config.yaml
n_layer: 10
d_model: 128
n_head: 4
n_kv_head: 1
head_dim: 32
d_mlp: 512
vocab_size: 540
activation: "gelu"
norm: "layernorm"
norm_place: "pre"
norm_eps: 1e-05
positions: "rope"
rope_base: 4140.0
rope_fraction: 1.0
qk_norm: false
attn_scale: 0.177
bias: "none"
tie_embeddings: true
parallel_block: true
init: "uniform"
init_std_qkv: 0.0442
init_std_o: 0.0442
init_std_up: 0.0442
init_std_down: 0.0
optimizer: "ademamix"
lr: 0.000549
beta1: 0.9
weight_decay: 0.43
lr_head: 0.00561
warmup_steps: 277
schedule: "wsd"
decay_fraction: 0.894
decay_shape: "linear"
final_lr_fraction: 0.02
batch_tokens: 16384
seq_len: 1024
doc_mask: true
train_tokens: 107600000
steps: 6568
dataset: "wikipedia_en"
Each number is 500 + 50 x the weight over its row's rms, rounded and kept within 0 to 999. Layers, rows and columns count from 0. Numbers have three digits each. The size before them is the row's rms in percent of the matrix's.

# layer 7 MLP up, 512x128, rms 0.0739, rows 46-152, columns 0-63
102:485435486563541469601444468537525515569486496506485533569453523501533418475483365478461468546497566561570459525471416542444576559546525538531491483487532443440441406457484577575482563448558535
099:433524466481489515502573469496597472520499561533440556467498442495407499569455557473448459514566521449612474551500517510543487485460468537496548473526462403476506453436476613455553516529518515
100:490468396445497456497547396504546507528567494498448516517582522573495473469508473444474429534476527546485476528551447572546417515436397583509551542432513422474502462483520469505512655519487511
104:454531490505506407518651526550474486450577453503557422553503493435438575508538441541445478395416494458582584518503513517546525490496485519491559577518500471550564529595511464493572432574451482
109:440489535420549483586513530453502494531535510560586466528477488455548485548475487514572469485466581558440450448443454375536534547468507493557455425577469503428479486506542564471518555504507554
103:489504500474478513509496530530432488559526521458444553474533433548459554542497498423477543632611626553471506485503425546471513655448542499646550541469509566474489523510450512494495528486560444
101:512471521527459460520431538552594532510553470463539498478449469538440587533479493464495524494567629582489515585485364569492491520510498545461431550537477482561447392533549498544570445472531457
092:430535588466481507508451532537496458558562504568425570418445532473496515513551504551530384481597547576469517418513431490524483543467535595558526485644508467480571465519458507449555438530439484
097:537511512539493410465419483459540458543500504516440515424539549442543449575482432496544383566483439441505495498552508555532499567562502550489482561530523440482511464502489520440483499491453550
110:470495489438585478468519430638589425581552439562447543555545557438464460526500436497509520457498555486481483499473546533496535452535466544471465479557479510463538440520428626566558548494595527
090:429468447501542548484400543463423564486456463526475531524557423500420449467523503498580392560501484413573439466470555540570429483577531605457536369467493464440503495491482444494580471507492528
103:393528494505549489500566444452465526536559556493484527448517406397531525536439439528454532543467493444413519436507478500563535464392601493486565479579455482506567457502522521529556571580541509
101:592497537559629388582436472525500502452570537497512593487475509479502483466518413525471525465483490456494507543423517459508560531499571505544582552519578474526502444573397522534511416467458480
096:478536482543544466535498459424501574479490441469530556414456566546541548451494478456536502497563512491480528484428473467587460585477544463596448514475578558466490486510560532506433502484509476
094:450508515505468555526511427534457551586524476516500607572494441464558514544487463531481489534424434342432468456511535575533480517439483582559519461551560525469644464525583544469491552505508599
097:487500499441531553598553504653554538517584376458471420461487544496505458491531460539555475568563478411435521451408466569539530423484481513438512474525500447446481418474479584533547496519544489
099:507444566473520471506426434459495540448674522518474456429447495506599452567457508476395489467491519487564379528511468455548496568567519551468595514469582446529567565561479460579543538557428516
099:446496449517507482459523457532504427491447390486506489484571468535453497466442529486520460577592581502382489586480488443484468602519526537500514581512455479500521392514566486534611597543530490
104:458432488552506475546494443561536578457567572560436449367421533551435464491478522417517520455407458510528515492498480538588494509437524493525496591526434491465487572497495557471494467531504547
100:485454544447459483616519513566462537543457473539499527528462394464432414574537499509505486604469424473436495483445523514543501468468457599504551524539460489472566464479527518442601502531454484
104:487448454432497476557483425474497410466484389481530471508531487453503506426479594513582428467572506465540459449516484490554524577534527554485476469487469548497522479554566453439538541559577435
105:458303471456480518500408467534550496506516518531447523493574471462428443470477538419509542446484524481571496462480428548558507567453534505498448539453408486426535512448568493501530437549483478
098:531438408642581473484427493462549651532448494536551557489524471515352432477482564484506590461579493504430447516470448452538546609488559509533533472539513588485507489459511451499576510503473440
109:444434468493450531528449505579529492596490470542551507516483503461487462567449475562367468521405557553586457525432412548478475534477534510423468580545451413487506516479539488536598565505545534
098:443495446468455506617459464493608356457516509490513589423422443397434546437507552448540441441519523536477474532466536475519474558471511441501437512496477531514561454470431617487570471500506577
099:460536549533484378488492574548464484454517515492543466517507493559428459518554573478490536449601535489500491486398545413507457562459553511574489584497592496510542436538471583501535505506470494
100:495441521464524534609575399566510531488490414488447475455505495459451513567438506398439480525471525473471449488494506517605606461521565484500513446563450571434477487550531513545530470529525540
099:478440559478545458439526433499567443513541511425389443363530554407516537474551444411452465433521499477555486482483461439450512543526526468516526502543455505459542553534509527476472519448492476
106:498432518464482572522494406660536476621482503454465520590467484489476459527516517439471429413483558481511514434489518504579477474434459570454554573495473460506556541515430576566561484446525545
095:549523545539597424557450486540554501598524538547453490428490509486429503521554558473575412499480439506583492450517565454526397576503506481492479552570533481538561517545539463488470534575405518
102:496464542525537557524531477493479486538628466517451478577409515517527547469568541440491457501531579469428530436508550535570522550512454487570535506546600504494608473513469562471460440543479577
099:428452600538519494487395444506382447555497516517570496412524476467448435505456459442469565580570514558560443427460421485540561542490513534495495548499593509450483499488528444599554453544443500
104:473461492544493538504491425452507541548510524521443542565515512472499533475524451439481462569481424459498499524531373532499545524430476456481569461551427499435490461494471550510511590621530467
103:373517459507621445533426366520548487606478404545498401412456455559494567460502467535503458550400477450474422564527496472592405465537488589561517521495494533542477462523542498480509608527514555
098:464508527519521593498436473539576522521493512543433508453571538514503382519413507481472432419488479539575509521453542478480513494473495527540546471535473568509565494536486439535585577532545489
109:517458515508665412576445495517558534540537457480435503495437546492496508502463439422573397475504570536430443488516533456585490440504485466526493499499459447484622472504497452536509446487499581
094:453528477514576411620501493549499502539574433439495451467444554455475416478493417514442568423494522460601425522488487473481485602520413466485480477445583484495542485482550464515610518577499502
095:391503498500491532565456554416455544620545452460555560544376461592470481564492517404378460556523521437478496483483442526540545457451539545499553561566473472433510475518503439511599478473527532
096:520534440541570557518544512566463473529521499505432499495485500409399564545483504448491500639473455522490472486479503480510448450458542627492520463451533514454477494516556472621447535539514516
102:433521460568554538608469469518451582538539440506541401487448495544454509572418484484539503504460529448476450530408471500559489550568474418488485530527539466517524395543510461517592473499599539
096:494491478540554443467504572447443373477566464557463554508461394540572484569459497495563495561527415457602523473446494489415465469580497476583473526555507541459585509549458551435551500563552460
097:472443526534554444652404530448512570455544444418489531495534463547527519413491529472489508556514450514455549464427470474488569484554527633525465508471595522526514500428572527416503496560578498
102:509485527475480469457499515517507471479555449567456499414585450354486524485562478477538548535473586476498524449522420559398558510542549541544483488518563511477516593536532508546423572524495532
103:541486527488586499520480527521515554559525517496448480523585532478502559549487483491417400463426506464554535496493528454563447476531503647531499523528536575442489474500483545572557396538475474
101:494457560539516480469535494544519469553595476589421478495450517586428390526466439484613549480473534540547493445485434427397503555555473511541493548509394548392520534586606530556509477517497482
092:551476498485517443523545547572539412491517508469479570531460481429513456393406502556541416468472617475539465553462532534497424510535552481515545608540471356386631518497467528451569513524474451
099:336493389568549574461503471471507524527509438505528436519435511526525440462442535532535551521551438422428515471529481532505539536483534554481540436601512496526502450528488453512511493500546433
104:454516486519491511524531425535508528560527438489426484499511457485538453579514447479487535452486413472460394432541435542566553556427456497484550516475447476458487498529504553456461564501554552
099:503481481543472521526436464457506594538525532532480523439494501403460494561591512437574569482490486389524510495412509545513481537467419486497463543568436524478533486568492520585568412504482518
098:467495546416425461508414576543490544501581374575415467465511512503524498562514491469509457531537532563536506497477495574612457519496564542537564544609519516519512548510516555473578410483445484
106:511436427512462552576454448457576534492524502453461458519469492525425470516475491512475454477417525483553483497581579514624482534505462539468507457506502414506552447486554467559442495545484536
096:539473511523467459486515493600486549514478489527540454498568573480473400525478435508574478510482579494499574478413384545550479377526594525577483515509558486505525457503470629513526510506475431
103:442408462465449409492497417478612484590549490488600500480441513517469469468485539428528443557454541524547356428454448526524465553475498425530554481576511414493569547472552568513504479510448523
096:518506517499515472479434432487510496490499510505595477609456456472434541452488425445459506496501509443558571541571417581539517533441517509462448449479427388514613514521410594558507495529539553
098:503478527448470410505442506535515484555454458514474517545467496537430368465510547494480538401570508448544412570542509517491496525566533446471438448581505410562527549459550418547591559502517445
097:580521575575513437496515469539562430544513525484549465497538508372476589597490457466424600432514521452520600558468423568457448454531501528565524543529527486459436482518494524489495462468464464
104:459460480520514497596448506635540559489445384461524594459516548549400401444480463423462506440555538382503497488456429524558437519432582569502501461534499524494562441477504523545603560485567481
098:524547591589537484589524505573564473494488494492420578459508429406463423498484486552435445560424416481583478432476462468473416464524556445493472517591482467440593496592514601512519491500454487
099:545460494472473445487494360460508560475520526462500543479545458565479486628428434462491507507481483504455513476501539580576493507492496496518416439498576451454556453617457577489517494550478500
092:401451431492498497551450425506456533514581465542498532534495550457522545505464576436538458546583606520477494495448463415471520520473557459542463529531528487505441486534518534459541552480495505
098:519483488516454459483482505515533534563515466490490480563494499391530512515471493549521478483512517472430417475567377575561509524500548503486417467400475535471409468570485516516561594543645572
104:581393525514523403533563467553537526534467483569413583494554394468448445455517478521484452450512430445573521552474541564493508518467524497523541420474440421365523491541521535477446479502500487
105:526434423502489497493465387510582411505507473541536447494495463523426574459518482475525499554500492520567445555527483577479485436459444504504543507529492444507512486548504446477418528526524472
101:507432458510504478502468484559482446445522464485507474421510491529508464469475459428457477521553466510452406564414537519502417562641575595492475489468416514445464451547445503423522515555586535
100:456471437533639479503503544456523566530646510395577457513548441490454466424433592497409524536546605564458474477556475384602525419522505475536419489516579492528581464525537621423474488528504523
102:428476456466488475592496522491533428452602464567482394464595518545419412497447531502481479517520559559482522425507509574447473492470539514522455578531553589527493512605535461467540543510525459
103:439482509421527481483533434543516456516566505556419530533520410397502484514474384485446400562516464423451497509494487549526560533448415504487469496568492439497536583514480537540498511525540547
103:488500562592460466603527387627522542526494450439447525532589536474473513423543434486419424529551512535512524485444458480511468526523459491499503466423531438481481420545503615458585510598472494
108:488439482518581502455473513510550596612491502396392604467430423404459590433466512501515436494490484488584497523503507528477458546554599530546556435545545578472472499510523550554452522500510470
098:451485426477480521608497405493489555439469484510598457483558487496471501515478460528436561417421504530545414478422506538555502495548543465522469431545508486538496491504446490488552513598466478
095:506503519508507469476587548476509541531573438530495630397513437479504533509540430451533513546501481450541529469451447568457495505545538512480538450561480498448538524543456538489519444521471520
095:461501511585490536573437472534432518495572526480479565474505517396527441448543482499500465467500518455564593540444465495550475542505490506513498576642465540472536403594544518461537467450425425
107:469434492591588514510484547504515527621480424425478481439510520491524471456529554466472478583470499486505491591524413500455507484462524491539612472526550552516463506611576542586478465478528477
098:532469514510515463628447474523530605497535467517565566523442503514563392545522588464508447469454493390470510523501519542444467525595550472485502552420511536487517476466522531516387532537551472
094:394513556562515475585460413391493464555476550481497568481454529517465523603528443483530427443524535529474574550460501458531576590438566527459401534517504412514542464471462510532535460431507506
089:526528530516543401487442535486568476522599454484474558458496427537512544592482453553442421533560442551441534500521515571467407463555495552566523550526505465518491499548495475440512404479471555
100:478386437444476457475539493507500465512500464513547540462567424522467415552409574437440499527460559497558562484452499412520602515506555568545540627506551552272496482500466478554435515505466441
101:531538470504485500624436498525522520509510497515446528482549418504414572524527478436517405491555530471482496555394474448517497545444452480537414554476581488473570513581497499577519568500500449
101:497485532543568516508490466506460547480460447572525603519424471424569505468456470480430505610467586483462406481516506557526487555471571557577528442490412465505470499436482559581460450510508565
099:516491425571559456508532527506573441462570499435402468574530426435452413575526452454465409412572520499473496486401529545541504499460540484494532595463405543481537497501557602516507522432559476
097:470467489485495489523486576546483487533478537494613575461470494502505489567507541443406468591506503423530525440524440542514561423610491504528544473481556525480607565480555502521596432500485478
094:590496469530579468507497509509519488519487485539549507467491583389510476562465542485404478499519445545508480555480462526542487408461584476499591551609596542483469540539508509558499472532472429
099:559512407511544383467434459472508608495626495490502560464435537497507558459439524455519485474496522509561463425480543562490446514412585480519527558501411491468471591560537510513423482510557570
104:478488468497571378486402533477549522566551421454520504497507471486412469501513508523506544442546505460527589424530401465502445486563426577647525516535505511559589497524520442522524452530450451
104:483527469511478408599574388510538478517599549562415439551467492474453512525487464498388529397551574453439494530535469551507542430485480565512493486571483384458531494601474532539530462473537426
095:530447509465419380593397512575461562589487538474459500546447486494486615604435538500478535451463566502505502465553494526446465479552523481531475526478503461538566433606469550455536499538566510
105:494518512508556503595597486511498511541582452387532464480482437467367483510443463514463458464583540455488499521493399489490572493502516520521469519558498548429530586520529514480418576474492563
102:509523467635508461550459456621515516530498500535536513445488445443524558524497476539470497538521542530465405464439503561387487472558501500527495434501460488528455469511586489449493468455598581
101:382519480465547529482547480559488483506463427536459444379522393491514620481456537468454443498542458523545422454514485512558466499533548524588532417567540528535519460570620498487577414528521477
100:525507483527604496485465441506564532521524505533470525545470471528471531546571456494376449451439453424499415456454494448546583501522506477494367495626598579483516405549508545604501568494489444
094:476540490505528475484569522556473554558443481551461547434502507466422552369507520530530537502528503425530598545491419458505488591455480449502508465459538493506450443554515540531513563487531531
100:554503552562477503510577338507519572475555512465554495585555509430440507395480454482495543425501511461530427609426438569503484501558481535621524566538463465446487487502453598530410537492537502
108:410443534548622524512476503465459464517544529416552524543530529474454467399401483516531421474533530482493535577467512439551489555487520504560529503550463437403501469463522446554559535452590473
097:453449462471503474554484549467522549470504459492537558465596491474537481434564484465445486482617500401380508427515529464480530462547561544547499331478518532459520555582620542529569502508580574
104:495425544524511468553550506534586429416555587569497438500484552503447404523484486414448447430461465557484407412462484496582536557498448551486582616490415446414461424502525553445504464488500475
091:488446459527465474413571394481498540560634494438521522476361467539499335536571515451542429456519463497554570496477496512492498531472424527532529484596611456420542577458508515574486479591478522
109:474447470480582474499463517536440582560480516482451545471518455469458532490421473404570516550534570531501499511525479504483453521377446445525545462517531413544535449570447497609486470497589606
099:472436556529504530513307478521484516560525532547565594495525500521438451539513428518455489526485518516441457442511471516508468500610582548551549470577492486432523540432541588523521494595415507
099:463502532501556452490495328505587441521553526534476462427557476603499542539502444420545524494583484444503533490489345517571589499517523544536479487555590487472516470446396495494439478459476518
097:444480524452427457433395538519562497534564341517487496385516536434504528455494555517558475498474527551484459429535440596425544534469517549515492463513573509488553448577491463469492617549511523
093:493523496557615462628459530545524621489567454499610476503448528393550428614558444508452398585472522534556495378547426502507460589539481527493508487441403497472540549499419560539524468497549538
102:519468482560439500469447443578565476504574555552482451534504442378490378493480444551384398545532516499502510445486445540375527469539601451499525475486543511465490480485556539481457541515479461
101:407522558605529429551450425444484618549526476496435502519552508504470528453530471513530551495522612537437480507529420424483511540503538531542496471477521547455510529470501503510507476464508507
091:491477429607558455447471527489504455478474393517610541509519475496556552505490446474444426528454487427504502513501489481539501516534517657448472495524510383528491515496472559442463499470555543
108:515472493478470484536595525399449484473546453505501433526525430431454417512646428500502457551571519492501531578496396503568506602515569578560443506550573483525521489634505532529512514489502487
098:539508554495458479476502531478579581486527436559467587466603542376388563486492490492477386478564586500454431379386507494468562553572572463502501465422550500506500495486470507559541527520491537
098:508434466530561502516473569497541531498570400529457514435482451476461479492452492501519455470534493367525538424481502462473536525543457570520475448572570587460522434525537486532502493569523475
# layer 7 MLP down (transposed), 512x128, rms 0.0588, rows 46-152, columns 0-63
098:507601471469514508456556547511469538460460483483545505520512487535480543544479498579528609524510435537551524470539573499624577487419497497594543569485448491490459532520506445520392577561474492
101:584614538498493487508453498520469574445476517477528555568487516472505505522526463491506569469567510546424505482557417503467341472515448512539508405500419600480503489479511444486471504402561605
101:476387499474499594506424626543543430558515597552519543414523527537559485512487563551503561461463514531434505449558516469446380585478491548401531572452455464487500538462471532488564549392519446
091:464343556509495477434477488447523516490558579433474398461550562533501428496479490555471434562497528346469481548588489543525543482567483619463563449475493538505541482563548476541575541468383424
101:508420597533473460541398479579458406451627453366467536491535457468550416519510620510480500489584487491401587528436525500463523514544524508433535548470494473458475565500473534443582499487469489
106:503516447514564468562578483510594501477440424515507507501487505430450466471549497453547484493517417439415577547485491553557502477551461499519515585530521495492524514550437487369501390435452491
101:489597497490370481479544496532475489547448401495431512524431505550465468499416555435532376580511435446540540541600550512494518498450581523506443439534490500577545553587534518483463506531519547
093:514415541549459572539517508467486591459494517397506522464540426472519482447514536505441541474457414366553448602564495462545468455484467478507428567438518504574499570466558520468577455523432532
093:420418496533443596520490504584575484442448506468563505542483480459462526468471557557392460531541462522443510480464554505451560488561499418391547518526421541541458556472490497518541474484499512
102:509445582453457595484401561494421540465509487471515559472515521394536468515477463331602494478445449477519559525557524607516500541509460421581532575480476538452498486489474433487486501490436546
096:455526588444520481561514509560600571475521470489575441450411594493543490536396560571455557429492474534377481517516397374495475535452434519481530620538498587574552529450487480472485543529513520
105:496432614510508422541544505541471520497512568405641474567607488526570498513478524532432468530481513524513445414475509512418541574489522542481503490538531459498584506495517471506523591518458588
100:514504423475437525441424528489496484475477521500518531486482582579402441480373458469536444529461532531480501446555436547441580569443503476526510515542493462475449460425569509515559549526530435
093:533506512457503549458557503616485482506526492448485452566473527584494423537471552385460470439494528498419531473525585532500577444443495477532435466540559508534461430482429543496522519519401496
103:511471526541506580552606500580504487502445425513463433442489471444472555467388523525418467443560549629464498584502454446504529478491446523477556568496466491427484531508439531488484557533577470
107:496391470427454498520491464591449532571458506442442528441437519450563539502442502505441567405417530501612555550581560492519548553463491504497401557511548597514534483472474403526504525476613690
096:482501431529507536493484484494517395548381494503492483551423589450433474595525538575514466483559492529547466613533565520421448569463532425526438447536536438527363534491462522543410434511544519
098:506412475528569443478546469487591541476625486540525583494455554470421493445470467472581522461416524475572515485485442466475511473535457471528559448532587515562470520513468482439515420505499497
105:479441457512492505459489522425464458561528473632569510595534440488455573549617515482489443567452545548494479435478449463445563498437587588447509503479418502510491507485529495639490542566483543
099:521506536551567508461500437414536479535606503545481460485485572482482602471482486562492559515435379555492551533521543498479564459450533453583506513517491490526547528434442495474397548401558611
110:463384576519426494537597542547522545496466477516529530487609544455557464441445551465459548498471472554501544470421467482476493556492554462436477489502503427487483598515505482504411493472582574
106:532650569500509491420550539478424525511456579474512511557447492408499526404492480615489458547546487433433558472507438566490486491577524496442510469468458433524404501461463501581618591517553421
093:479448504483572513497504573575492499493496529561440524514460403527481434463530535459516392495510596535479552507557483527497452514494517520515554627491583532498412477500463451494427500468571441
112:521517549482494472410488566560569532509592498430531570454430518470537575566567555396493487511488477492489554453463556575428532437430530508592498503483524606489511536442487416526499443513504579
092:529701499491472489503496444493515509493527475544476467432475580514476475522541443647464500500483394530546480500545520556503501431504511481484528504433576430511533517537499448505422513532455546
101:561388425503526499543560412448597459479452670458595533525486580456588540489514476421517582495494506460463475490478520530499533533485423543463488434502527497436485463515460487485533452486609483
101:463476371590495535542533460473458484563442593502509565561507508428481476504444450571514438534495548390535561499564577497423475411426477479489441453520499437574412442520499577487500584466511521
098:415484461528403507540557530367447588409498609489488459500475506496429510504548552541573511524519581520500498415490515476560415516511508514493481484529527484456447464571382451459580486521452519
100:454458503489466577493472547449524420457483512528601431424482591590506503512488467535538536478439526427540518549549438555531444522488408510537481461493635434494490520549436496550467539475470551
107:486386406607444544410390504435505510522503541533515545564433482461468529496547482417501543566570513554438485497488424487476542494564455621492490474454483455490468488456509484600497492495652451
094:448472472559496518574525497449513455530532533511425533462454534477457511521440500416480500461545455565379458646469507509480459462489423532531434556486506486369547480373480480505572524565528512
102:487550477469359462562461508514556529502501510538427432549559486465443558474459477458532414465528480463555532556570558553484553454526526469502590480450378537521484464587461541463431423507543467
106:589534451525495516423498459478535450481468550561604480456453476502517483536503463464440537534504525469516586514447510447473490421522539478512560442486577480551555531520436540513419462476453569
091:517615492491587481377506529446486554515480470620549594505493598520526494424531538546541479432498520442526519540533438516447466575517546493471416494482515482617369456481495581468478537420574519
102:469535452496563429481481483534485506468550484479474421489489573548442530379491509559521442426512454427416504468491489598441526497547489445489487435456474578490449434538547563458457511509551525
113:468620529507436452508460532532535519435437435543401460546504528531520595648504494396479547435582499569509467544518497475514512449505526493490481453532537565545555481495428494515544479476605526
093:544497526407512459500494403516472504515454486517467511519602515521523485465526431507514527590517459475448579531520476529585422557522479560480528483425474602586450551439552502465442466566557609
101:519503492499544450427497501499531496432494528557614597519493611467424527466543555533510534495486480490418517433496551477514465494599457459551472437490494450508485527494517490503462473441570552
095:529410585462471471529494493536592507426521465462486482560610463543553520480538452521452439450555479528453540553561531492487509436505511418550486379487550495533549523457431528541427552547510546
102:465528432432504386429516503553480515554443477574422452435509363501426573492541564497461550410525486437535490466453556546495561498515497390470532452453450437631451572521536526504414492516523556
094:535533487513491559533448411511593526450418431466489452504589458424458555440500518556524514486464592506401424456474498471518498473526488514475523463504420542583452626443564517562495556453531543
103:517493430567484476569571498458494424523536529500635525512477517483522508532494489505459412515559540525591512509535443530484430448563500487487473533596503511449491449511382552496507484476486468
102:567527458538504517485450466554527569562465546490487532497450517498500522449508485515548502466499543458520532532473562391515514472554528451536600412424523582507567475416466484485541441469507431
099:483552452463504597523506522477548480512457536567570427509485439502498489503503479544486418461433484549598561533437420552446400456616474483585539523526522490401493458458474520461491527547538571
102:525507463476483513557468503550509423575458486511552452358563515547522427524513572437467463509439534466484469529513599489524572481436572432470471522514483538491483426459498473548389538517586492
103:483438417445507428490412479402480483474510474511479441523510490450458531515543531474435517511564576455476502444571486461518472530433509580491479477419468529558486510560468573601450532549588596
091:549665517521446505494473612474496497560573437402439443463536504463555579518502525523521506533494556429536583523458526457506462496444510421536495564436336516589518517402496501501503498460496408
095:523526522530502395484364507451527445449438478503566534451500518521548509617510524589459463515511486503499528459455528411500463535490525572517570463501465542414513525479522560520591544560490453
100:548475592549510498565567527449539518656437482407449487598557480488525460496541508503503558605481436542471457422578460472499457520588516465437491459505529474547483533427568448484519502525419523
098:452527431585511430455538502555452561588459530560620553482455543536425405479530567516581438529545499470522614432483450435459422473500496561502518460504485564490504400449588575548435474459459418
113:481551486451432513539525444463542581544464501547394505558505467445467489477513478542543531647503537460378521538533447431408491551459514455548514562493496497518592554516410497595564500379547590
102:459429496487531558517483497540429434536487505584472440605556447550468554518463523480477498495497482520563478524533567491464502546421560537442525514478412451398476497661505494572473492498558600
102:484504480455431500529535567442383520529410540448475522522489521633488451543417486520430503454514472540438517475443488514541527538466471490475479526491572559479420493498537518511520488534463507
096:397495542587563505570497437507559517412479551455517503458539454572557589491518391485498503549544514549524508545431477453454428549552435516496541574555494549493546528448546493432583586460509492
097:543383558556551461454519447546566468488492575483592498537561421508492503446478458451587539465551476541523515483560532486440496517509472492525470534442529544531527492413501483493585497557603507
096:511452463575460519554505565413527534487474454517455543478496476555520512507465537472562562465525489517431490583442486437596474475540425397534499481435490428527652487485503473508473480465509507
113:498421427480453545479595575395424494558488542518556540547477517459476500512430486442506477530498541531394449495498512510553529485556487484509580512523467450500438445548517468463530491438703476
095:500552469536505573500470458429440494489390440485543431500550529639621557479487520536497492518510554457470549452605454520499521502431504610504471436428520514596554534431531522516454459486433452
101:563512507495332504473431432436582513470513451497450506486591472495566391489502552600511474517484446532544490521450514496523457566508551457456410508531411509453470556427491509494564543465501583
094:516491465442467553486526568570558477475512499513523427530379498594427492492530501454481552371442443489437449513564533562542448438572423506460467554506561460490529504466537593557486562585526528
096:408553537546506440525492504493442431448499496502473624478564472528487486554461411424569554430503495480488506539442535516533386467541417522504528489592483589474468536476455451475522450550429456
102:457512484452594503550424395411454597423498450457588469449597471515500501488436557485478538491477520555529508415491531459472509552438520390478446527447475581578559613425542431501525531534551578
095:568476590561509397628484558556514485512551456574417473487483589443545513457491511494441531476506483483484422521483475484382544480497539474491503488438473491595486492535498518409397483494472467
101:458437572436478460494501591459455450478553566619443449574511491514471494369467498432465511501502559471621537479656464564550552514401513548530542537556519501528523507542504517450455430482584487
101:587496450416455508596540492485484418472396467478470451600552549497580470525477493564497549485486441573310505549482620533514433507523555462498491527468583473480483455515497510491513466404561519
095:527568525492435483515444476502528497522538526481515433535450472435543475475501541508551450494472505408520484535492513525546501414637497482484405390461569428461484609582520469572546531483424482
104:437511381534505524510474579510480506537492403493499568495494546534413489569467501466551514527504515445499467428567502539515452514538543542454413526515579551544511340522516573408521457525529495
111:518477383419517478505478581578455546363500561487576518465551462483488390547473512481494523494524585446450508474436591478482504558513526515538503550526508401517498540535515484522441574495576535
115:555557565493485436468450546458442540465544503588544426525545595521583470411525562525422591478480489436479445493559491487507606510509470516505499533468518533421448484478496486439489614498461475
095:480459426454543504503512572414539494540519539527465521487475506538510521475441517481541526562533521508495403491517406430451525535418422493411514558438509499522447439503540503501490543380512414
100:487489468519564567540450524524529531503481490449489474580518467503497534502419472564493473472488488511520521479505460533522411431435476474595530531472525472492528523498522468523596503523351362
100:454398436544470458432491537444491552493545469474491470560575518581495632529538459498481466510476517548527457512459448508449559504642512542410477471447548551552468496467584465504436438528496490
104:565491517549526497516479425589507490532607474437486555498530511607575536490547499501499550480459488535544469517452480503480487604518420466458489503390435515495555523443498500506487539521580507
096:514481560495584527560494567515495483477492570523527563454542477484432540574487546431545531456359553483490411485509449511481544527479518483497434439508464508509541519425410553546477441503498509
098:559441367523556543469439592488489520530457417602486433483548544486475417502471546536492485626494517520502534445416502511451523393546477483484422553588531607429510517497455518498499514509439537
093:522487524577527550490496462500437496509365534492518461607542556440586448514501525527608626461495450499553491466497385478571484474525489474523411563413465462368474490414508478515537463509462460
097:484581424505640447484441535496579451568406536505526526549511488492470520495493466521578418491533459426385487496535439485544438478455566432487536464507488494570475450451493431501491534537597527
107:515402563367483449406482417509503457585560464434544519498560541509503460382499553488469586418530521512523521488517537559465546501492590483469500501524449531538528538491530452492472578559505571
105:421482431514409406544578609474538499516468502558545514548444515435563467566479453512446458403517488564484537448493530543444547578504493488516438568525520494513483528429585494467454629515449431
098:477451491560400546547574510565476512521482609554485550486426512457398508501381465528594527442588508427492543553515455473510525403513506541584537460556535477483527452568529444459493534478530563
101:496568412606465489504408441496486478540396477477421558509479535461493521415554439548508495556447484547417502602606481587504405554547485444468429512559426596491452441548534540519487544477503479
095:533561460460417476470519510385420536507508488538517481585460435537537624550580568423560490390476564634570482498410499395559586434500439441492503422414481463510428544494509485492477505514478531
098:502532461561490620495496530445484483528455475555493403436488429438487467500570521526482475543457529536551511579539536419514608413552512500522472462453570563513571445569456456478482507474573396
102:484498582556472577421524471381586502552531466590551503546425577517454456505500538445483472466478481486455518458564491469530463447497471526465436472543508458443500462472497602427506488455586513
101:432400528429567453532463467477437502490540470506516410516438422520460567497526476532524499366528431428439551592542432559547566496559414491580522494511576494529477492534497497445503559479505469
095:435455481504460466458539488512456447427495424494528515448530453522520513456505404446609513515509562441508482519533505608434541515552517557492516619482596450485396500565489471458533455538523565
100:547573484502511458505536557488477418404532549552516471549456427522505530600568591612430449495467493531585528467540487447482456382495515490441509483488425484521500486514435582516451474482424439
103:576564559390437515446518505357412503460520537419530510563495470508535472483539504537432467395556460447498536440533507568511467537487500539508461461556522484478525531484446415493555468554492494
103:412571504513554448485473537504556544523573451593594513487511481567558490429463527598487473552530437496442499496491499483534489490608499517490561449505556600564452480537585476488510442432499525
098:484432426471547557424564452435488526476525442500527544565580507468423454514568524573541515481418431498548438564619448574496507458543511510449520608534488526537508559445502517449468450558565493
091:499554443425509462464507522460558416462532501547539474456462505485456509562465450357469552466458480479478521500467426516462551547538552531491547528516444566523383509460467459449472478451539491
102:496404484461535395493432515568495522473477520520430447461503486449559490519493556469501521568528524489451583487457499471461546536551436575515530513492471483530417513409544560414557437395405485
111:476462472527501519586474504484543554506527506534500409526485459509533428505506544537539533461484403484551543411506503501505412515480512567448514443588489552519465526575520503573396525515455514
092:505584406468557517590533529487442453502514458523502503500427466448570478532496581495493453565485458599604504557514417583427583506480527538444526460549499523607523458504499447529343511527532462
100:402511454572464460445501516527481495551496477511440446484514505459438528504597520564564522500589571461546513451371440455481522458503505459538475398506528513559490487580501472511484424599523488
094:517482428417447519536476504490473613505484488479541638527533452476480551526492565660535500500455552381457541481550485423477530497524523455499407463447483490507484477457470511545573420430555514
110:493445519518514437520471409426524381460546532573480455482408559505456521434476534504514482522471458481518528530472485435523526458526454561517508577474551509419530545542507452452421564509587473
096:439553606435546478469554506532389448573485516565441485487480529544527507466537535456563490530512448510574469484524515519468524409524400545450517480445488501529515481473458563525555567412588511
099:528396574398482546510462604651543440456524487510485456437486538421536502517510511527582517502526541529549486524496490498465526569404516473515605567464559474516444508583455450445437470579543462
097:510428471398453446442453546530506551562515597491516450495558466454571477531562491430474501541469583559382579575463460432470478504464457558438485520520503520580379528456537458544543429483540479
097:474453570539482572416470476468456435573556540534533545554444516452543477413549456482420519439444527442443571527496495532539556525478532486466508437540603436540484510503571663525551448505439467
103:462460685521512459395527538509527531502499475542518514482524459501553562483495534373528544511491516544550456539493471405544443515519440606525484550432520546545560474542567476515569452423540433
097:578567517371495541440586504525493491411520494558455479600529471446498464460525496502541511468474445484536485551560436422565471524549459538493412500460472518435453503559505546540463477396358470
100:432487504459564477420477420484509471504501435424517617541362515489510523476392507523434432574554432524503511540514471561465515458418530488457483482428473505507548534508459587641434516519544509
107:437431406520481560489459524494495575491540481571635529485485466548451457510546569490487412456509448402473481509480584393585472520528474517563459507561544488543513522421575547464465567465569496
097:584452493579522456505473529434536501510511529426500551480440542531495405462476534538509462508469378493506487505532558497507480563475486622440503542522476467414434455423595503582397511522448520
092:596454583472506485443449512495511541484545545468478503563546506540409485390446491605512494529470430389477501474587465471522567533425567517566546534467536433429477488482542472492498552503406527